config.yaml
num_hidden_layers: 14
hidden_size: 160
num_attention_heads: 2
num_key_value_heads: 2
head_dim: 64
intermediate_size: 640
vocab_size: 2048
hidden_act: "swiglu"
norm: "rmsnorm"
norm_place: "pre"
norm_eps: 1e-05
positions: "rope"
rope_theta: 1000000.0
rope_fraction: 1.0
qk_norm: false
attn_scale: 0.125
bias: "none"
tie_word_embeddings: false
parallel_block: false
init: "orth"
init_std_qkv: 0.0343
init_std_o: 0.00724
init_std_up: 0.0343
init_std_down: 0.00324
optimizer: "soap_variant"
learning_rate: 0.00255
beta1: 0.95
beta2: 0.95
weight_decay: 0.053
lr_head: 0.00345
max_grad_norm: 2.0
warmup_steps: 200
schedule: "wsd"
decay_fraction: 0.81
decay_shape: "linear"
final_lr_fraction: 0.0
batch_tokens: [16384, 32768, 65536]
max_seq_len: 256
doc_mask: true
z_loss: 0.0001
train_tokens: 210700000
max_steps: 6226
dataset: "wikipedia_en"
Each number is 500 + 40 x the weight over its row's rms, rounded and kept within 0 to 999. Layers, rows and columns count from 0. Numbers have three digits each. The size before them is the row's rms in percent of the matrix's.

# gate: layer 7 MLP gate, 640x160, rms 0.152, rows 366-391, columns 0-79
# up: layer 7 MLP up, 640x160, rms 0.146, rows 366-390, columns 0-79
# down: layer 7 MLP down (transposed), 640x160, rms 0.139, rows 366-390, columns 0-79
gate366 105:488496417468489561477530525390516536486483542429431512556534462469520556510474481547535509495549501434548538564505518448474475472473475444491426542456445459482506441454465544431527516442530519474530471504545493552470454486434541429511488529
up366 103:453508473456491516525461571478570531544503547484474520463511473473549480476554577484462521504521549438526490532539474510538536516482467479567494464437485431532557500469530513566460563438532520499496515488458546463491394554422461462494515567
down366 100:458505522571470470578490454428504499551464419489550421525505615486487578460450489546442522478396542486529511456527514514457457472500539435447533515566546484538457493462455500526519445577506506510566453450516485541557594490506532509489513517
gate367 088:511526449447528529497462501528457523535431436467529566515537533471524505491494530538513460562543452508504522506567500499471551486542534544446553445466452540520469502511515506499499554469526461537530506479487488465513559515586513522602496444
up367 097:461491555583492489537538533480494476430452480523472392487542480521480479472546538489533519527415505524496508458425523494467447505439507530537502594510538464527485483505483489499480494504508614426456463539489533524459484522457476508427504555
down367 087:452513505490547508436460532529447492529513450431490539552493571500478491444522565533528510473464464533441535514519488497491503478526525535536532538580528495478583523507535470504464548484546500527511493480530539454517494521555545529526455473
gate368 088:457479474522508462516460500526500502483510491464494506533513509503505505458525582472549522537527532485447524564489498455529518498526485519493483447443473474479503469585521551543405495528489559499458490521493530439475507480482486490435575462
up368 092:517526498477446475542468427473452511516499497574482580522470492495476571561534457474499402498500437475503415466523570487520501482493531517466454606521502478552482509481464496449514511465556499482531476442452467538557536481540470508552479522
down368 093:482455533518475480519534506489511495450493579517550461514474505481524528471499557552517525512514496587523562508490447418453526430508480501506486460539510464503537541446535542456442500524552499544487440553561464568485481512517520502470606533
gate369 105:503522477546495565500508457482480491530537533454518462435488404527478436491475507521538523453487559501525511505426399500474484554537477497566454544545569466493511485482538538469527510479547467497516565507463442468399496505582438458530471517
up369 106:430502503560500481504461454470509491614493503466549466471462447464492476507500538479459562480461475582486491564549437472517497546461491556477505494510469537509525534486483521550515476461486509495581495503504541517574532568500545554489490509
down369 107:462486444461606549514501488444471463523445444500471515469538410427481491467519415535489528517481465509552529568429553462448477473477441467477448522527562551477464508451525475528544472544519621523485507500488471502508465443585468511564420459
gate370 121:548489447470521519496481431515524494491560538514488523559494569460497412483556487524557482423544526531488524440454569487499533452418574407494499517481564447518487593458498527462484562560475505480576487528558541524538508574405564476486526506
up370 124:465531413459485541502485496497475469480520526471529558439572432492501487571492521537508486561528585500499529513479458469568564532513465482449512490571525556458530557447430499518520504558494552553503564521452421509511510556486526472484513583
down370 112:482536516516482500537489475468438533447442450473482490441517487491517547439496513515495537441457445477508535538510495531467536556472529425417526508445537483515542465463491460434514401494477546575517467511467501454518499419526406443533475471
gate371 104:520474507498567493522479482540465448543540594460584548501543432448527502605452529523512515423520554484492445540500479483582506498536514466458513549508463541514504507576490577476501472487548512488520454500510467523483516513488491457559435431
up371 103:470456494532518474493483478535437444522542492485438555509592545517525480481479577482511558464556510496496414513529516498536491466597473458398450509520535548427465534542487539441500550444466511472458501468492481492407550504481531528520444504
down371 101:528504511524570502554456484499558471568452527510511400507438481572460521478492411526508480541476513556500559490485450590472543520450551498564501468495488440458493493451495477485530485459467479529519471458467476538484468504488458517462444548
gate372 107:498417451554546432545508523487463549435494544471440509510562505502413406552522525479508442505533512559511446451489481535513399520509508496413550485463532510449501520494563469504467471488486539481474488481516545579482480467507568490548452447
up372 110:582563538440448535480439442542456486446523453543523503484507513569497527456491513470500505460505537504491491500513482482482525518458536521513591473534469465535470518534408507528505512533517554457500527583560472503465484494491515546541528501
down372 109:521510582484546501548453572495456460525498488502501504411450467539449560511518470542505598443469491481454549503503526450499474532526524481525501461468468503552530478470493442526469498459514573495510523518534487591486527481451546527498526461
gate373 099:453484559490415458541531521508517500457421481462489506462438447552500470535460494520436460491478550463496481484502511456573423440529469499524537493521524511520483552506437474513593469508629487595479520452453407505536506509532474494466542451
up373 097:545505466512488495419470536518492479530600483565569515512452558487501511498559464478469526495495518519431431515510530487477505529432471512498429467473516466493489543524466418491478537493417496504520495531522587422535489500421523458522472501
down373 103:529463492572564520448530516528528549493566561547509483501553524480553525514536495469471523526482496458577441519504446519463556523455595463474405518455466462538507497535478442488464495441453599421575534634535506431440550488443502513539522551
gate374 102:436423556527494444536510525535553504507518543596456509509436504566506532439534577460526532461516475518523557440475487540565448550467603503514470503506497558486540490561479499443447486485481548508506448498468525491483440432516544454534485482
up374 097:493490418501483537568488456574434520399533551496532507483507463519501405476487477511445575508522570492522510407490462505507543483470516595524529503431466493506552507463444489517450520541412493449480466447441516447488469471493511496491563574
down374 095:459485512493542515464540468422490559580462525561508575385579527488540448548481492499459462489453516473547387491539548497461512494462415498475394476540500469491542423456546474510501501451487476569483492498468473455643460511516472474536534522
gate375 105:442532477544520470473512498536518538623548478495489615559451510466460496449458493508520517533491518428471472531510525520553541470503588415530470477448476541489529549470569446533426476494589527508543521521498471526542519509467508446434530495
up375 097:556447486499453572514450529538559548468564520488455456512483521493465535532495479538502483488490517603589528544526518510479544566510510454507557514493481533501446520492442462513456519499469432538444456504461517532536548500490558531544520500
down375 100:548470474511464513471430561468417600485545516508476509478504482580486495493509495480600481487484469629506528527440456487546452471530501545527510454490507528460499522500445545451466545438498402530501561454551508509454469489562466560435510488
gate376 097:566470516469460455516498561456516500504496462472545461461580504430569488562485501547526483462510539520514490492526500516435471565471466501516537502545582490527508461528438548487466499465548469517528489501429479497397547492458571520516510511
up376 097:515510552541533466536512534478542454419446433475546378448515475521520467542470496491522501524528483499515436484453494473521502564567520489479552478461561441533550514539550524544480513492477449497527482527381484435498519529547487553507470528
down376 098:539422491497503451508497552515546522471435531537508492562590513452485531490480430551549489458476546563541486515470599507533499514495488437457490506525483420484547522530410452563498504497528480518462471509464531512414487505467519474455490559
gate377 098:452476483495452513481525518591488474519420555501448526491447603408536531506533397509496445507410513523490495565488526489466455518466506616479484513423481459436508506447553597569492525513535521433542569502514495480457522468509505455449493507
up377 100:541523568498490500488424505482438458530605489410423502542484503459508446528489516501514520513541532492495517464499472510528519552456491509448485486623470481489473481548479479525490477515435430490439495512517460443537533504506557556490493517
down377 103:507516499439513528572440545497556474518513497433532511467546478540490482509552502457461529463588491423499425528503510517499530479542504507519430501511526450425483554509518507426501469534460511446431511578526577450521469470507556506502519534
gate378 102:506470515498492518533522578463559551442472518481511458524578551487490520539469440512408429502480532517561548522520557468504418462484508491539533501555442500537477505484470488479510487508483525581523505576448500485541522466416511568573538501
up378 102:511441499502474525433640484556443511551529429532531497423471520487480534524489562488533479501535484544527466489518425530539511498609501504498532489485567445524500516525468501503478498533528472479510493419465455525455543472491459439529528537
down378 098:512538528538466481470520519494537482504493488480521553501457522452526549551506601464524517452531522526483488468493526476520437580474498437531587547516528459549503503472467512427485487470506457477506587445475498519528481510457584470524519544
gate379 104:452462486524445580513452502430542507439484486526478552526499519491532476502445482519511495551434594471529465474515473493384503514578508503512552585456527513483535547452539560448476480540485520475521505584572511465474516490562419449536532517
up379 095:564475495520459522506468534546524507472487557478501470417515466464487540533520494520524393457486448468516498456510488567485554453442505460508536508418510543493420506486497481481483514470544466510470466442536501507462504525464553540489532556
down379 100:473610406470488457504430522447512465582543446504494480580502542506527495501520469497513544441483524532479524513450476485434461524571529510464432521490471506515510469507528563476484555475539515420517524493463484514580470456498501461504487483
gate380 103:524495551528500528516505447481531469461472546554528527494550507471603498538487404447536486460498456474504525559467460489434469484495542410485514512417442488433592477478504442474504496523518519556506504470519486546483502456459545462470479467
up380 101:448592545441424562514512463523488538462521547477500536541578479501503506505575486456514497522493480541513480455439499473448478460502532490433463458457475488430497500460470553480471497499547481469506553494512538545508509539568517445502528534
down380 103:449465499443506465552488488524577505530497476449533574526491530486455463489521520411506504563504436543529472454484473427517463536496487506462540511523562556540509500503480443512529502480506448542501508460447480528519485563536558456438525494
gate381 112:464521461488509503510491514503493551546483554519535566519526469393498549493542507543485438507511428486494604446465475572472459567529487597558561483501515535444511528445523529462500471489481583491537496496533528466541527505469484467483545462
up381 100:451544503470468460459519509454494528465494492564485428492518479524468473533440535457554512495445568442521488489506489457520456459506536463579478439409533469533479467433462513456500573506546521579504453470543520505540490487481439527509544515
down381 102:495476481494435493477556550486497551472425547504490527510522472513535523542522590514601515446385537515563597564476462470517558498530472513478456527517537471495571491452500510501504506551509553498536447413463493515495528560511546479489516458
gate382 095:523539470534493576501512552573531545496468439498465575478457436506494543522493543581484448457512569512441511476560502447414494495474485496550568476444447446449509498458524503479446443508470487507532552501540434472555539470522539436480530475
up382 099:484483485429452457559398502476521497502502527485558486510509490494498445491475529400572535468507506496492539434528475571531491501538498543432471512456481576523484529498514492482511475520502491509470474503466578496459514519508481471434485490
down382 104:449518497493457480566580453441525506510542550405442552508442465503548473531467522460547471424426492484505518473525474416543504504481515453564479454483491514486507481408446517470432505439506551538468523490529501457599522473560527507488479510
gate383 098:488528499515526461427419504445484471461436448569489521536516507504491527548503447444368504431476466486479508537511516459530479530507564435568453551462496485482505504502550449473491530497482549490503530471489501462509489528457509501488479520
up383 102:389495513531507460484504475513500495534574503453496498502537569543481468448545440583462538477447474489506446586514534460505438503502541541593458555500553506473483480473413488542553479528497489602550573433500477470437505514529528462460500509
down383 098:462504466472531484458428498502500477504465473574459564546440542513486500522486469479462532511478488560499453527582507453474464500490360508474511565563410487513471475440509406481549554493464468480503528459450520532523539544485474534500512488
gate384 097:454490505419471518518479473544411490499506487503524506530532462445496470489441578495496456505492518536524556541544525440495500517414494515504461445486507413460452537512464510569466431548481483494576525446470556556542453578496538466552475522
up384 098:526497520470465547587496550523482499492538475509586569504475533506471517488523483464474512482513522520421490433506530546518441541512463483501444511429543507411520452556520507556442553484438530539502479451448544593529548499461482504473445540
down384 094:458519511453478501574576557507558527437548519458474454471528478451551603491483558526450568500486500492501575532503486484462508460468528493519474473529491529575454543515479460504514464530539459511493483426554491504537568465559435448496520481
gate385 105:460489550469474470531495563541549589552499442482539515507512515453425519552423538570480517532413433474481486487557508543483493433557531516521553420469483513533526497525505501544500443459525465533481474493504573457492518458476524459453505484
up385 093:510430535538468541483487499486507430517497525527570579550495495512496530465582528501485505480515512481516526546492505544557491522595459500518466559470493446490419497523489507488512424529464532476534482434546395518576483569517513576436448519
down385 100:549499481533456463391455416514522428457568548471539457508497519531476542533468435463501548505498514487505492524449501582510528477447495512451487488448500495498439476483575533452492431500554481510497504505532447414516471489445469525508537556
gate386 101:568528454461530586507520503411519539504511504454488477506541500475493521520542495524475436499507466572519531434572512490537460562517551495557476538466493479503540531477464510491520574512469476505492579505460534523424442517488416487538527532
up386 101:535482519525480444556484487527526469500578454475485544503477498537486440461501518469512452486505385464481501511524535594489537510469459493506546483566467482499528487525497511531479510475525484545588536523505530497509479471459502541444457539
down386 100:458523473534417547553477547491476424509472455522414427516508594506499488531425452511519468426507484348434477558468550512464484501517596478563463460514582486487512453483555535502471497518488504488511454493569440497548402536509436527472473521
gate387 114:527551513606489461528474532519576456425499510520526434525488525434504515533505529489509439437472450506497503534448552513543473500452506498472481484524554537479511546486499500531411488476535464512560534518544417456523577409571462440480573466
up387 120:465585544600506480467533499452504445477522566509453544550503513494525527533466524547444548504505456536552458444488568466507509510511513544557526543495516513425495483484561480511429479531498511503515486542432464492542491435496500460478507470
down387 106:509437528561552502472438374491532442545442521523530452450506513527519532446470479549474484419458576509490472479512486541448527449431554489460481403540458452498473494479471456490469569510458567494489556512432404502469564438458469489517556570
gate388 097:517469425461455470485437456534421462490496477529553511521489465462469514556499441509499459545512512503461433496493481515358431526558525568489525464454475513498449486489418440546481422439509493495491463493507480496495554511466484503520510490
up388 097:485480510447566542556483424484495443537493487522509575491421466499581482493467474490502410501470492470548493426537464487565574466511482520501529474538462446463477509523519522540512508571567515506522526499470510470512490559440455539438454468
down388 098:488501494439532512421538499505477494500514449543528502500436460526470531467490486429490431431474536498541564527499501486493488469563488569437443414570475558553510480496515473521475486524567553546499549469516580534493438505465501458495554548
gate389 111:472634519523538509502470469529496565508486457501494486466455524470470525554487557492564556429477452517510503509455498546438563473500537522438548488491468477503488488547455522526498519459467501561483525503520479527527455475512489396480473448
up389 126:556445467477520500461486547458394452535508506494489436556485440541513459467461404571472533543539567484465517534492492465519497518468548442515491515525511542534491576402566487502479497601426538488449522492488530525482478498457497532564468551
down389 100:468449492500481493451473540479488414516518557527484514506568505544498437489522466549537495496515468502450473454467537475550514540464554536501518519505580525587474536467547492497481544502534587405391514439463449494485469494481549533541539507
gate390 097:529500522501524495528515531520441503432483476523506473508449504445475567485558467449490453468474536491499467458452499481503520464509543445480554482524469528532554481485534580482485507436557527483536474501451443390472455496516528504486517527
up390 094:469505431483511481503488555494439446498521464489515430507474480415517557449555518514518467446500523428484477482540526520459550554456574494500541502563509540556430446515537557513472485441519582515498481541424483461493537487516557526543491559
down390 104:440448435511496569558461538464519537474562555505439603520522503472523486526483522493580561513519513424474488482516565503440498440457539529454536478489476494465507510423506498448481527507523541541485487485513490506501515470615458582542518464
gate391 099:511559541498446402362522418481512460479481546525550403506458516562458514501418468534445487516513490530463465446509486478464498491495528485552493525478493536512548517542529538484552403502494522416472480477490483496528551457392567474494441464